python train.py --init_std_qkv=0.0202 --beta2=0.99 --train_tokens=1573000000
Each number is 200 + 40 x the weight over the matrix's rms, rounded and kept within 0 to 999. Layers, rows and columns count from 0.

# layer 5 MLP down (transposed), 1728x640, rms 0.0335, rows 1152-1188, columns 576-639
294,247,194,185,212,180,248,276,153,225,136,106,228,221,172,232,212,187,236,230,191,183,197,179,202,246,260,196,229,175,212,212,181,186,178,193,226,153,224,234,223,219,159,158,235,268,211,278,191,222,170,209,145,230,214,174,274,281,222,125,190,267,218,224
259,232,172,170,181,201,277,240,203,285,250,183,238,238,270,207,194,159,193,162,232,167,180,170,271,185,304,185,187,244,200,152,253,192,179,266,150,232,219,149,108,248,160,223,237,307,216,203,249,200,190,246,180,234,276,205,279,211,189,178,235,207,219,243
210,212,252,173,286,168,158,231,227,168,194,204,250,150,191,193,203,166,163,191,215,259,179,255,146,137,138,209,188,222,157,142,210,214,226,260,203,163,197,232,233,178,152,174,196,136,114,232,222,130,206,174,186,150,239,273,266,240,171,222,169,256,259,245
172,259,247,243,135,192,172,172,225,265,205,165,234,179,223,228,257,210,214,197,200,147,182,233,198,197,196,181,139,212,213,261,128,185,217,195,169,238,223,278,219,175,174,233,176,270,245,203,333,230,193,198,295,172,183,246,212,204,226,201,238,139,195,196
101,253,188,179,263,181,207,287,184,225,240,132,174,192,178,246,245,227,166,198,184,247,211,178,155,179,246,229,191,164,268,194,188,179,161,189,229,172,178,226,214,211,174,206,207,276,244,222,206,184,178,211,249,287,276,166,205,221,235,239,224,215,159,186
130,191,143,217,196,192,162,203,133,219,180,197,207,186,149,205,190,249,167,217,187,197,161,228,151,105,177,246,215,213,211,246,117,184,219,160,182,216,164,233,143,155,234,83,194,197,248,232,274,215,197,178,190,226,265,155,216,179,175,148,206,167,171,226
152,135,181,212,157,236,175,298,176,167,192,158,245,197,224,223,283,176,217,152,270,156,226,178,264,201,191,197,182,261,211,230,66,190,259,233,163,294,236,234,182,207,285,107,203,243,218,179,182,236,268,193,191,177,212,185,128,141,198,261,166,261,179,187
130,154,195,201,217,170,156,194,283,141,239,268,188,236,110,220,276,187,196,178,233,215,212,223,207,212,218,223,214,147,194,287,227,196,174,230,239,216,178,278,203,105,160,158,181,204,141,164,209,235,180,282,223,195,183,201,287,312,203,241,169,175,197,234
256,186,176,257,205,205,187,253,142,173,220,183,225,187,270,248,318,182,237,279,277,306,195,240,206,175,92,177,181,191,250,222,239,216,178,101,93,248,254,217,183,231,169,252,212,254,149,247,234,222,117,142,159,181,173,168,164,160,181,227,257,277,147,260
274,171,191,115,224,191,193,194,248,224,181,130,147,243,121,226,207,156,253,186,191,214,185,189,234,208,201,194,190,257,145,201,205,201,195,178,156,190,158,203,243,159,214,271,233,210,220,308,157,138,150,180,200,188,212,168,171,231,174,155,189,180,121,157
196,161,246,170,239,221,239,185,203,129,246,241,175,173,191,293,199,235,278,178,153,174,208,190,263,178,189,177,219,222,218,211,199,130,269,158,211,154,238,176,213,269,216,260,192,156,244,147,193,211,162,164,204,278,198,181,172,126,168,180,228,117,264,195
186,211,221,265,191,176,239,258,212,198,183,222,143,182,203,172,99,183,250,192,191,214,109,245,161,248,162,217,195,154,163,207,207,201,203,206,159,130,219,242,142,175,191,237,238,220,239,204,190,174,269,181,248,180,189,204,259,220,153,244,290,143,254,203
162,231,245,206,218,179,125,185,213,210,171,209,208,221,126,173,178,278,208,175,203,249,235,233,239,172,209,226,165,151,220,253,208,227,278,228,253,223,212,203,171,202,182,202,200,212,241,216,216,197,219,197,289,240,205,119,210,194,175,216,154,233,122,216
205,261,229,149,181,133,159,140,126,181,272,161,143,224,182,218,217,211,270,189,198,276,182,210,130,175,172,185,256,168,247,231,182,230,191,151,167,190,148,178,232,168,209,222,210,170,190,173,163,225,143,250,147,210,148,184,229,231,232,178,269,175,219,238
190,192,204,158,273,205,258,173,184,141,177,290,244,225,195,170,187,178,217,117,284,183,270,250,250,144,237,115,308,200,158,226,244,179,243,215,233,221,164,289,154,187,230,181,232,187,200,191,245,249,197,172,209,159,201,148,221,179,128,241,199,205,178,218
173,228,170,228,143,213,191,203,235,189,159,206,193,177,212,232,241,186,163,228,214,207,177,228,193,180,207,232,198,259,259,158,221,188,197,181,219,194,314,198,178,264,204,187,157,155,236,200,247,167,224,229,249,205,175,216,159,280,238,207,151,225,192,221
230,248,170,107,211,254,239,168,255,189,210,108,195,265,226,248,218,179,257,246,241,148,165,206,195,225,174,181,237,188,154,168,163,178,195,234,156,176,219,249,188,148,226,229,215,145,171,231,233,223,207,236,201,122,211,224,173,212,256,267,164,174,258,211
206,212,198,166,199,196,194,228,169,238,220,234,240,190,256,208,186,158,195,209,125,174,214,148,201,156,156,150,208,213,255,188,214,192,195,163,186,227,192,195,237,216,145,202,241,166,175,238,190,240,245,223,242,202,236,228,176,182,177,189,182,160,221,206
168,161,250,194,209,179,203,232,224,262,236,235,206,222,201,174,142,190,200,231,238,169,208,190,208,188,251,265,166,229,190,222,190,196,164,211,230,192,218,237,263,197,163,198,182,168,187,216,218,222,214,258,192,205,142,214,172,262,236,231,177,166,205,204
177,220,209,218,220,185,242,167,226,205,219,207,199,215,205,226,232,191,202,195,212,201,241,201,191,189,171,188,221,210,231,177,213,210,161,209,224,190,237,198,226,213,197,227,204,166,173,206,206,223,242,164,205,202,200,238,202,188,190,213,170,172,218,195
136,225,169,184,178,237,109,230,171,118,147,189,169,174,196,138,170,246,108,216,208,248,275,202,180,170,201,198,209,267,213,201,259,243,226,236,193,265,192,247,219,166,266,264,200,182,149,171,204,208,202,242,203,187,145,224,161,174,204,229,237,134,181,195
169,289,207,191,147,162,222,222,184,207,197,189,209,195,198,137,200,202,202,213,175,236,171,191,154,90,167,166,181,186,131,245,203,282,204,223,227,152,202,154,184,200,204,254,231,195,174,235,171,162,199,189,285,192,204,236,169,177,175,211,237,207,237,200
180,169,141,224,271,195,177,116,287,194,186,327,193,232,218,199,150,216,247,179,145,233,183,199,186,164,225,178,214,237,201,139,282,203,173,199,243,239,202,191,197,136,138,267,258,301,194,231,183,231,177,195,206,233,260,162,230,241,273,161,225,247,135,225
154,320,265,183,230,160,221,173,249,198,204,121,259,256,178,180,127,160,229,226,215,175,139,160,187,200,160,188,196,259,217,262,163,152,231,231,283,203,209,237,204,129,150,214,162,265,191,206,108,244,181,153,297,258,222,159,198,148,221,163,210,309,177,187
203,219,285,173,228,211,188,197,180,234,194,150,236,155,220,134,214,217,203,211,258,230,172,194,172,181,239,248,84,206,193,181,163,211,144,214,193,181,240,213,227,126,245,255,158,213,255,233,234,207,218,170,195,217,198,216,207,209,229,185,264,162,201,234
168,238,223,183,174,87,196,163,174,223,192,210,181,174,204,204,246,258,212,197,188,170,197,182,144,227,280,138,206,186,213,188,190,185,232,228,243,180,249,217,175,271,117,125,250,214,246,167,175,227,191,190,146,200,233,125,207,239,165,161,235,229,143,220
266,179,194,297,195,198,267,192,233,132,191,235,222,231,176,158,207,138,153,172,252,204,209,196,274,283,228,126,214,177,217,197,177,100,174,216,178,95,187,232,122,199,275,153,233,208,206,215,255,149,287,183,199,186,241,149,209,278,211,242,237,213,215,239
194,245,162,221,240,171,221,208,165,229,236,122,203,145,264,131,194,129,271,217,178,219,244,188,187,249,246,198,225,218,237,198,198,253,138,220,199,164,248,188,158,160,178,230,212,274,184,242,257,197,209,194,222,186,203,189,243,233,215,200,169,130,127,241
254,136,157,144,142,134,192,181,219,145,140,194,202,213,188,189,173,178,144,193,232,171,205,235,211,240,277,198,235,221,139,202,216,150,120,221,282,244,298,286,153,207,137,209,211,173,248,182,166,240,192,246,251,186,189,208,170,230,251,179,205,163,189,228
229,194,177,132,138,140,181,252,210,147,243,175,165,276,166,174,235,181,233,229,150,264,238,222,211,172,180,161,156,216,167,230,167,196,169,237,183,257,273,259,210,195,114,208,192,192,205,240,228,170,251,186,125,188,159,215,127,225,197,237,199,116,200,218
175,208,171,156,269,136,231,193,193,110,170,209,206,282,162,214,192,152,177,185,178,242,243,179,213,225,217,196,310,228,227,189,275,196,211,219,154,259,254,231,198,314,186,242,205,193,140,178,201,202,201,209,222,195,241,195,164,205,191,246,226,203,174,247
179,200,209,203,219,213,269,161,179,146,238,227,131,256,187,194,192,195,221,135,233,148,205,167,163,257,184,192,186,178,233,217,168,253,166,195,168,199,219,219,138,165,187,199,123,107,197,239,167,181,246,222,184,178,171,221,230,249,168,280,137,232,243,224
255,207,151,279,254,196,291,182,240,168,194,200,260,271,178,119,216,204,265,224,141,246,168,190,148,212,189,242,198,237,221,206,238,193,209,239,189,169,229,200,226,176,234,228,198,264,211,222,219,221,251,177,209,97,216,218,122,153,181,200,233,244,180,203
170,138,155,168,301,209,200,198,195,204,196,198,209,208,140,148,156,206,188,270,211,179,121,162,152,199,196,208,180,266,224,213,213,190,206,177,252,212,190,149,195,231,130,282,280,204,186,161,153,272,199,256,199,168,247,214,164,199,183,213,198,203,191,251
260,176,188,231,226,182,209,158,170,101,141,257,238,227,181,178,228,215,152,220,197,241,265,220,145,242,188,163,193,179,215,174,263,241,140,125,228,213,204,157,237,170,214,268,221,224,199,204,140,170,262,211,181,211,142,228,182,208,270,252,189,156,233,206
147,185,245,204,147,190,247,218,239,244,174,111,218,152,173,177,216,219,159,221,205,202,218,220,221,253,96,215,164,197,156,198,206,159,167,204,119,207,166,144,187,173,282,274,215,244,258,216,202,155,248,175,233,290,170,162,201,151,246,237,188,248,240,166
241,155,203,172,212,181,178,152,112,287,142,202,171,242,214,195,189,202,250,247,199,157,193,156,182,194,221,232,227,204,209,213,213,162,252,222,230,213,207,250,163,226,179,116,198,242,221,76,212,227,142,245,162,151,151,221,161,202,258,158,196,170,168,272
# layer 5 MLP gate, 1728x640, rms 0.0392, rows 1153-1188, columns 576-639
229,196,199,205,204,191,284,217,192,222,112,230,232,185,130,158,207,189,232,142,151,156,202,209,159,168,188,142,236,265,185,218,201,112,254,161,131,189,216,175,176,234,160,196,172,189,135,257,160,234,171,150,186,223,205,157,166,129,119,179,155,222,139,197
211,158,124,199,152,166,217,124,180,164,179,200,234,188,158,229,190,140,212,179,212,185,192,248,206,267,147,226,193,214,176,256,188,190,223,176,272,232,190,190,183,190,139,263,235,239,236,171,187,196,169,178,217,178,150,166,221,232,212,175,218,184,192,222
194,154,199,168,153,123,207,186,203,180,181,182,189,243,185,200,162,238,209,159,230,143,216,160,252,229,241,211,177,207,177,198,141,199,181,206,151,155,197,179,184,235,197,177,224,192,233,186,157,230,194,236,182,199,156,165,142,155,202,138,170,228,207,181
196,200,208,249,259,187,195,140,220,211,174,242,214,216,212,198,161,192,164,181,266,166,189,217,175,220,190,187,181,161,182,222,222,248,181,199,143,223,130,142,179,253,227,179,247,161,158,106,169,211,163,205,184,207,202,186,266,165,168,172,227,147,181,208
223,139,176,196,181,192,257,167,173,167,152,199,214,228,125,206,221,179,146,206,200,236,281,240,130,289,183,189,238,194,277,226,191,225,247,102,256,237,266,214,191,205,213,252,135,174,217,140,239,195,210,176,179,288,191,157,258,203,230,160,186,155,243,209
236,213,201,164,192,164,309,152,205,143,214,245,187,254,175,207,149,164,207,222,173,215,193,213,233,191,167,166,216,126,257,182,236,204,203,183,269,156,129,179,199,164,198,199,229,176,270,180,183,188,165,146,165,201,174,192,168,200,269,198,149,222,224,223
215,251,239,254,204,274,237,237,142,188,125,262,249,198,229,215,120,222,203,248,210,282,148,202,229,241,89,175,201,255,200,156,225,242,194,147,189,170,208,198,216,169,198,188,285,192,226,123,145,265,255,225,164,178,213,125,170,214,196,177,226,175,230,231
243,233,218,240,203,221,236,221,237,195,179,283,275,221,132,242,248,179,246,211,212,201,143,255,241,241,205,252,167,272,267,319,238,174,212,183,173,238,214,187,192,256,159,123,228,207,204,131,233,179,159,219,234,194,243,196,272,151,256,190,269,180,169,189
194,174,247,205,223,175,253,158,200,248,205,148,226,206,157,234,288,188,230,202,229,202,202,220,233,186,232,204,211,189,221,225,169,218,233,264,161,216,206,157,100,222,187,120,158,179,211,110,227,145,130,220,199,256,205,146,234,280,220,226,203,164,159,266
239,81,233,194,222,147,137,182,165,242,179,195,299,216,222,189,190,349,163,162,197,273,176,155,276,209,243,285,142,219,223,140,232,185,178,151,230,171,109,162,204,191,229,146,293,176,188,284,144,187,147,223,148,205,160,189,266,180,223,264,241,169,180,140
150,224,210,174,235,184,155,186,229,209,221,141,270,248,224,141,224,216,156,191,226,221,203,232,228,201,181,223,178,280,221,206,261,270,163,156,214,223,195,206,202,146,181,188,159,139,201,197,172,153,155,187,274,236,213,41,256,225,210,219,138,287,167,166
119,174,189,176,160,197,211,177,208,148,215,231,229,222,231,194,225,249,231,133,140,247,140,173,207,204,197,163,210,210,193,240,212,291,159,269,179,233,240,234,248,163,179,184,179,157,213,203,242,213,226,223,223,207,170,264,209,231,174,191,184,289,218,122
201,207,137,194,216,146,253,168,202,184,223,219,141,205,212,255,173,227,142,240,167,217,195,198,170,160,210,145,181,233,221,258,128,118,184,221,193,141,150,220,153,221,187,292,235,102,226,219,196,209,171,180,209,238,255,150,160,244,190,219,131,159,198,203
185,228,91,208,282,187,181,164,261,178,207,295,215,175,206,152,183,164,141,178,294,147,275,304,193,142,234,154,256,206,173,124,231,178,224,126,175,203,142,191,170,214,227,150,203,247,202,164,172,168,242,118,198,228,139,283,183,224,182,197,194,217,106,290
206,185,112,190,212,222,154,211,180,166,287,277,170,245,213,236,188,191,149,167,158,168,221,208,182,254,157,227,160,255,192,204,264,123,210,184,72,210,138,215,183,102,206,230,199,193,200,185,228,204,165,269,213,196,234,253,281,189,240,158,188,234,186,151
187,214,132,172,230,198,320,144,148,143,233,182,222,228,161,207,206,174,231,212,157,181,217,183,160,232,107,109,230,214,176,121,216,268,257,226,221,175,205,255,232,209,193,200,166,199,155,163,215,190,146,217,215,135,214,177,241,162,173,228,260,168,176,137
171,152,187,215,197,242,209,211,289,173,165,191,260,201,212,225,144,183,216,211,117,162,201,166,229,259,141,172,198,232,267,252,249,209,184,131,168,258,171,184,259,211,141,167,161,202,151,222,158,223,172,198,183,147,319,174,219,232,146,202,175,195,211,214
197,148,235,95,193,180,234,180,210,209,187,188,248,239,180,235,175,107,166,265,186,160,232,182,296,147,157,185,249,232,237,214,225,148,158,198,254,218,197,214,182,135,169,205,185,132,193,200,207,243,212,218,181,200,187,220,181,209,265,161,210,180,175,191
261,138,210,263,232,114,159,216,194,204,204,168,233,235,205,197,165,160,163,174,223,177,238,169,230,250,126,168,174,246,261,225,198,173,223,98,209,201,181,153,151,300,134,204,257,160,101,139,220,239,114,171,242,195,238,242,256,241,220,191,206,213,126,228
226,164,191,207,167,163,164,213,219,128,217,214,221,271,188,138,185,204,179,206,155,200,194,187,169,182,120,201,194,182,200,214,212,215,193,244,220,181,165,217,141,187,198,160,165,137,298,184,204,204,202,256,167,162,230,134,134,196,205,144,188,196,178,237
275,112,245,162,217,187,262,221,239,198,159,187,134,206,194,148,262,195,229,192,188,138,181,198,236,317,232,246,160,171,230,209,188,131,208,158,225,168,130,146,150,237,254,194,209,219,209,137,200,288,203,197,135,158,215,123,261,235,197,167,218,194,153,152
198,176,106,152,197,206,158,129,226,146,158,190,270,169,183,216,157,192,165,202,193,169,253,211,266,214,216,271,160,212,253,218,150,141,154,151,192,106,126,231,168,228,189,209,272,187,248,194,175,287,219,252,180,197,188,174,220,247,187,189,189,246,155,176
243,154,178,250,183,280,229,170,252,189,186,214,238,186,139,146,121,180,183,150,244,238,203,259,217,195,212,195,200,224,257,162,196,216,225,255,151,177,189,192,221,188,198,167,176,105,193,182,162,198,216,236,210,245,185,176,253,280,295,233,226,203,199,217
185,132,148,239,236,137,185,188,202,163,155,190,182,225,210,147,272,182,148,117,144,240,211,179,254,200,165,248,156,109,221,168,243,259,177,214,142,128,247,143,229,152,214,200,221,190,234,138,187,204,175,178,153,201,199,178,205,229,182,187,245,108,183,235
199,189,206,182,188,164,220,208,261,219,207,250,183,172,247,175,140,304,177,223,203,182,267,213,196,221,216,132,148,187,237,173,175,151,233,186,241,93,242,219,181,174,181,249,242,189,189,224,224,231,209,190,228,147,245,159,234,230,198,236,185,217,195,213
293,241,186,144,227,177,197,228,206,263,143,158,157,164,223,203,220,185,178,199,229,191,248,177,196,239,159,246,216,210,215,115,126,168,197,251,189,251,175,243,131,179,200,118,178,148,192,180,227,138,185,225,143,182,279,259,224,177,163,295,174,225,136,196
214,191,212,237,268,175,163,127,215,155,226,178,162,152,182,219,196,182,197,207,245,152,217,154,156,238,189,271,64,172,234,177,170,106,194,209,161,205,202,191,206,215,159,154,250,222,188,191,245,253,218,252,192,235,203,214,205,123,140,216,175,183,137,207
160,185,222,182,302,207,238,182,234,224,206,227,230,191,195,300,91,173,167,235,200,190,206,198,179,271,214,187,166,163,238,217,231,201,243,264,237,194,154,113,216,171,180,230,163,205,192,186,158,187,230,135,79,183,286,259,227,246,129,235,182,219,154,192
183,170,257,202,173,128,265,110,176,181,160,164,200,175,181,179,193,211,173,132,278,210,136,179,192,175,193,159,152,133,214,164,226,130,282,242,238,166,129,138,147,247,198,190,206,204,185,140,206,192,164,96,180,181,234,199,190,264,237,178,272,217,183,192
246,243,228,118,279,156,196,212,214,163,248,233,220,216,179,256,217,159,201,236,219,245,266,213,189,150,230,217,160,300,267,167,233,147,290,199,185,190,166,179,165,194,276,130,166,153,183,184,215,223,207,239,177,147,188,217,258,216,235,255,236,254,155,146
220,189,181,183,215,213,254,215,108,178,192,180,240,181,201,215,146,226,153,235,214,184,246,142,233,266,238,132,234,249,212,222,219,166,263,253,183,186,263,194,140,289,185,255,240,181,248,184,195,231,244,114,158,242,116,223,147,250,217,116,181,186,226,243
190,234,190,266,281,183,233,235,157,226,160,222,250,246,168,194,151,192,166,171,251,200,251,176,182,218,176,216,221,227,188,222,241,250,270,157,252,185,246,199,259,198,157,210,163,209,143,167,218,198,263,208,211,190,186,164,163,224,185,179,184,272,187,175
219,170,195,189,180,143,197,181,159,210,251,203,276,226,164,204,150,129,206,163,236,229,146,214,114,194,218,247,194,212,183,184,150,166,226,216,221,184,224,228,177,188,229,164,242,233,253,226,159,227,159,233,145,200,134,193,204,224,213,132,185,188,167,236
217,260,124,186,210,166,225,181,236,190,214,191,236,304,142,186,183,195,209,306,197,215,168,193,251,209,208,176,181,262,133,196,260,218,201,187,251,187,180,172,204,233,200,253,239,179,197,245,208,258,204,164,189,230,245,222,193,204,244,242,185,173,194,268
195,180,140,193,175,208,229,262,186,125,216,221,179,180,185,191,209,273,152,198,180,208,148,196,171,291,164,265,208,168,122,165,191,239,216,220,214,228,230,205,159,191,292,250,196,253,161,203,188,220,174,176,202,174,236,194,192,238,224,137,303,256,190,166
188,266,248,224,180,212,224,188,174,169,207,230,224,226,81,216,174,219,198,176,167,187,261,253,234,232,204,210,181,213,207,261,259,257,165,154,135,219,173,106,204,276,159,241,177,162,175,259,217,194,170,179,302,199,239,193,162,183,205,196,176,299,193,167
# layer 5 MLP up, 1728x640, rms 0.0385, rows 1153-1188, columns 576-639
267,191,128,217,227,229,213,216,127,189,122,253,203,227,182,169,196,131,314,186,229,174,266,257,175,193,213,235,232,206,210,190,225,160,164,261,150,219,187,121,204,196,183,185,211,219,194,206,174,185,221,210,122,217,235,254,231,160,251,176,178,173,131,303
227,211,153,156,135,176,192,218,200,146,189,239,166,187,180,177,238,201,234,211,143,234,157,193,115,201,160,244,233,184,240,218,203,218,208,244,222,179,296,183,184,196,224,170,146,196,212,233,296,195,225,186,192,134,170,189,188,167,201,232,179,247,238,235
232,205,154,225,213,155,199,215,263,159,224,228,234,229,229,260,256,216,221,238,205,161,215,208,161,175,149,154,195,138,125,221,221,182,210,232,211,178,159,163,233,221,248,184,197,237,145,154,162,203,235,160,150,174,195,221,238,229,152,137,133,188,190,174
236,161,179,211,208,240,231,222,237,262,221,187,168,105,228,298,226,140,135,251,167,155,220,187,246,183,259,192,218,212,232,274,163,96,200,215,198,180,211,192,209,221,234,207,195,169,179,201,229,154,152,213,219,194,218,222,159,224,138,214,128,155,178,266
251,263,236,224,229,223,193,193,181,202,182,80,223,232,261,166,263,208,288,178,195,310,217,231,243,227,318,243,105,204,209,147,174,275,188,160,245,202,170,158,209,229,106,146,148,204,190,183,161,259,141,210,220,199,218,222,272,160,156,215,202,150,180,110
207,205,194,150,133,170,188,185,190,139,194,216,183,206,229,263,273,130,224,221,241,241,142,187,241,179,151,161,165,208,235,221,175,169,208,174,218,228,167,158,215,195,254,142,247,230,257,171,154,210,188,137,228,206,201,217,184,182,190,244,253,216,214,238
206,185,184,196,225,173,253,180,224,142,151,225,104,263,210,240,203,165,289,196,181,203,200,220,168,168,314,173,169,232,145,195,219,156,136,175,191,258,97,166,191,145,176,266,140,242,181,163,198,253,217,217,210,183,176,180,172,194,212,235,232,249,204,198
195,217,251,302,185,194,179,194,197,145,212,148,133,168,176,236,207,179,226,157,243,310,150,138,187,241,145,199,194,145,221,228,179,184,253,177,191,239,210,217,169,256,214,168,147,119,164,155,207,222,200,214,253,284,150,213,169,229,223,221,179,149,202,152
221,286,163,166,142,257,219,201,171,212,171,174,173,175,241,234,182,215,229,180,217,155,179,225,221,167,200,268,203,195,148,159,216,236,191,135,189,205,159,160,210,207,213,203,200,193,177,296,180,203,126,189,228,188,195,184,219,208,245,174,259,182,159,204
233,247,153,197,222,178,185,108,96,213,195,184,209,232,195,372,200,251,211,181,149,295,198,184,353,132,227,238,203,212,198,228,202,179,209,232,231,250,199,251,148,177,196,191,244,208,285,214,177,227,190,154,177,197,107,242,133,215,240,234,270,211,224,267
199,206,66,149,183,254,169,175,210,202,210,150,159,181,141,155,176,217,257,221,193,208,141,208,162,221,216,217,259,328,206,153,108,265,218,132,174,103,170,202,203,151,233,214,185,168,263,219,114,170,228,41,184,216,211,255,306,129,233,188,226,142,221,143
296,150,180,242,186,181,211,274,245,229,163,168,214,187,237,201,196,197,157,155,195,213,173,142,185,198,124,143,236,258,192,180,218,206,147,191,185,217,183,156,155,193,170,259,202,178,198,280,177,187,197,189,186,168,219,191,207,173,204,212,207,159,277,251
183,190,181,220,188,219,226,242,215,165,204,167,281,182,127,229,196,248,222,109,191,194,139,174,270,215,159,225,209,259,281,275,188,216,225,181,221,171,213,289,201,298,195,167,242,163,167,131,256,103,193,171,241,247,153,166,193,226,272,101,145,171,179,216
222,116,131,222,222,181,252,191,186,276,197,185,150,159,149,180,221,140,209,223,256,221,252,223,169,182,156,156,201,177,200,177,276,206,238,260,161,239,240,232,258,218,183,205,182,169,168,204,179,303,207,133,224,180,182,185,272,231,202,250,177,200,227,224
202,201,136,174,307,177,151,271,139,162,245,219,198,217,138,252,204,227,230,148,260,210,160,245,198,184,180,174,168,217,213,220,175,186,204,230,97,214,191,206,241,210,193,215,161,215,180,221,163,186,270,180,162,233,224,313,189,188,188,212,137,247,242,242
269,165,169,173,245,194,134,211,221,171,214,118,233,241,181,264,158,213,178,171,211,194,126,263,284,134,216,206,181,136,145,205,152,218,197,167,177,179,129,212,211,174,221,193,165,260,154,206,211,251,156,234,135,175,246,184,170,268,187,172,102,204,216,159
170,181,181,138,158,200,176,176,194,181,104,107,182,166,204,217,150,288,188,211,293,194,224,201,220,202,223,211,197,174,189,153,229,186,200,231,113,210,246,178,215,205,181,216,165,180,194,178,195,230,250,190,207,223,173,195,199,140,180,239,203,222,187,182
209,157,157,210,184,287,209,161,193,174,167,211,171,220,232,160,186,186,210,207,298,258,148,167,158,158,195,183,212,145,240,101,238,209,217,220,151,215,173,212,188,156,252,194,174,242,198,184,213,192,197,266,223,200,186,175,295,209,208,216,166,156,173,180
229,227,245,258,219,132,187,161,215,233,209,235,237,201,92,301,164,201,143,275,175,215,221,158,182,221,197,138,263,230,281,225,197,207,137,188,270,210,254,265,223,259,177,245,280,165,134,201,235,210,231,179,216,257,225,218,197,185,286,183,171,90,206,256
207,213,258,177,221,191,175,189,223,188,136,186,263,223,253,246,197,231,149,217,191,106,185,193,244,220,175,266,193,141,239,239,166,190,146,142,254,186,174,223,217,193,170,162,178,233,232,221,243,215,141,191,229,154,277,125,156,289,248,227,233,210,206,190
248,215,209,201,202,263,221,203,190,215,223,244,200,117,166,233,191,137,175,209,181,194,188,167,251,217,179,187,173,212,165,129,155,231,169,235,255,210,170,330,213,245,209,105,221,117,161,187,160,297,200,168,149,179,207,194,200,187,172,220,161,197,216,207
144,214,165,168,213,162,210,206,304,237,181,270,218,188,182,174,255,166,186,243,207,193,197,159,184,206,140,216,251,192,189,228,181,134,215,292,260,253,125,209,206,152,174,223,252,220,159,205,265,200,207,243,91,216,291,273,131,200,234,297,239,199,201,216
238,190,244,214,191,187,198,219,209,121,214,247,196,189,212,307,171,200,143,156,189,246,162,224,193,227,194,239,214,219,213,186,221,185,167,171,175,175,181,163,219,279,198,129,210,141,183,292,245,210,222,243,147,205,163,214,124,237,246,183,271,78,201,132
208,168,143,143,174,164,221,204,103,228,294,205,177,229,163,297,240,192,233,173,158,243,197,284,238,171,276,185,149,179,194,265,250,257,209,148,220,202,213,192,157,213,175,182,172,214,227,199,182,205,146,306,184,231,208,226,160,228,248,113,237,189,201,240
204,218,298,214,175,173,227,210,116,169,160,109,214,239,216,244,176,144,284,178,138,159,250,213,193,183,211,239,215,259,237,233,281,196,171,166,199,165,191,220,151,200,98,173,192,198,230,205,178,147,237,203,201,220,164,149,213,147,124,230,249,199,189,171
190,175,219,194,204,177,229,179,236,184,216,180,141,222,253,159,187,200,208,265,189,158,121,215,178,162,142,158,148,168,167,209,248,189,218,120,210,237,226,183,219,218,183,193,288,167,147,209,148,214,167,208,210,176,255,108,169,162,130,247,194,245,297,243
157,210,214,278,239,237,188,257,256,184,206,207,197,137,253,164,195,166,190,179,133,178,220,223,208,188,126,225,133,157,176,235,167,173,199,171,191,179,165,213,180,165,184,198,208,255,181,277,243,185,222,209,168,216,289,186,190,139,179,195,192,189,152,217
185,263,190,200,196,258,151,162,169,130,292,211,202,226,170,268,201,190,281,235,162,193,175,173,181,197,206,164,200,171,154,217,254,199,205,191,201,204,223,148,216,252,229,174,159,196,289,117,222,163,213,207,207,129,143,203,154,153,192,264,165,193,190,158
210,207,248,180,225,286,159,213,204,114,190,276,175,227,194,191,159,175,244,136,181,172,265,106,234,215,202,204,223,170,220,200,103,189,231,251,228,184,169,225,207,133,154,223,171,153,184,204,255,204,257,178,161,193,183,227,148,174,228,250,258,207,240,166
167,224,228,206,163,201,170,167,159,253,230,140,135,251,183,199,232,213,201,222,153,262,164,201,167,197,167,169,132,224,219,245,196,164,224,224,184,214,191,198,242,129,172,213,228,223,244,176,161,236,198,207,252,205,204,185,197,199,108,171,224,242,194,171
127,257,154,190,150,225,240,165,216,180,181,268,209,184,155,226,222,191,219,170,201,175,206,233,251,244,238,238,182,267,183,261,276,182,110,241,153,193,161,181,226,212,203,188,252,200,154,206,197,184,241,127,211,172,238,156,187,257,201,141,180,259,185,269
213,196,248,166,120,147,162,225,157,241,219,189,212,235,172,164,188,209,170,235,205,174,241,215,177,117,228,213,241,148,216,253,178,163,187,166,118,171,203,144,171,302,317,241,232,204,191,234,156,185,159,298,174,241,235,122,221,178,177,220,159,187,234,227
222,209,170,150,164,242,195,263,209,143,154,187,147,218,188,161,147,181,149,223,243,165,224,202,185,190,179,203,247,223,205,198,183,154,161,217,150,210,222,201,213,169,155,217,175,232,177,176,173,215,191,183,185,216,147,202,252,186,218,154,174,249,217,217
149,195,200,248,208,230,205,231,135,145,243,144,163,253,251,151,171,189,230,186,184,131,204,178,278,164,189,172,197,213,223,203,107,223,243,235,222,251,187,216,221,203,221,209,210,210,241,230,195,291,200,214,216,179,168,235,205,185,172,220,218,178,137,235
154,251,206,233,212,223,143,194,192,205,278,130,214,208,167,217,233,180,160,171,217,180,216,150,232,300,164,233,209,183,234,133,131,160,203,221,227,184,254,310,249,205,141,193,216,147,138,211,186,194,151,195,187,188,251,204,172,176,163,142,249,177,248,183
203,176,220,231,235,261,217,277,271,228,259,235,178,220,113,215,199,174,196,191,193,210,217,228,193,225,169,166,207,159,182,159,185,227,179,175,222,232,232,200,243,246,183,199,234,166,150,225,264,195,186,94,203,219,184,170,166,175,153,218,165,228,181,163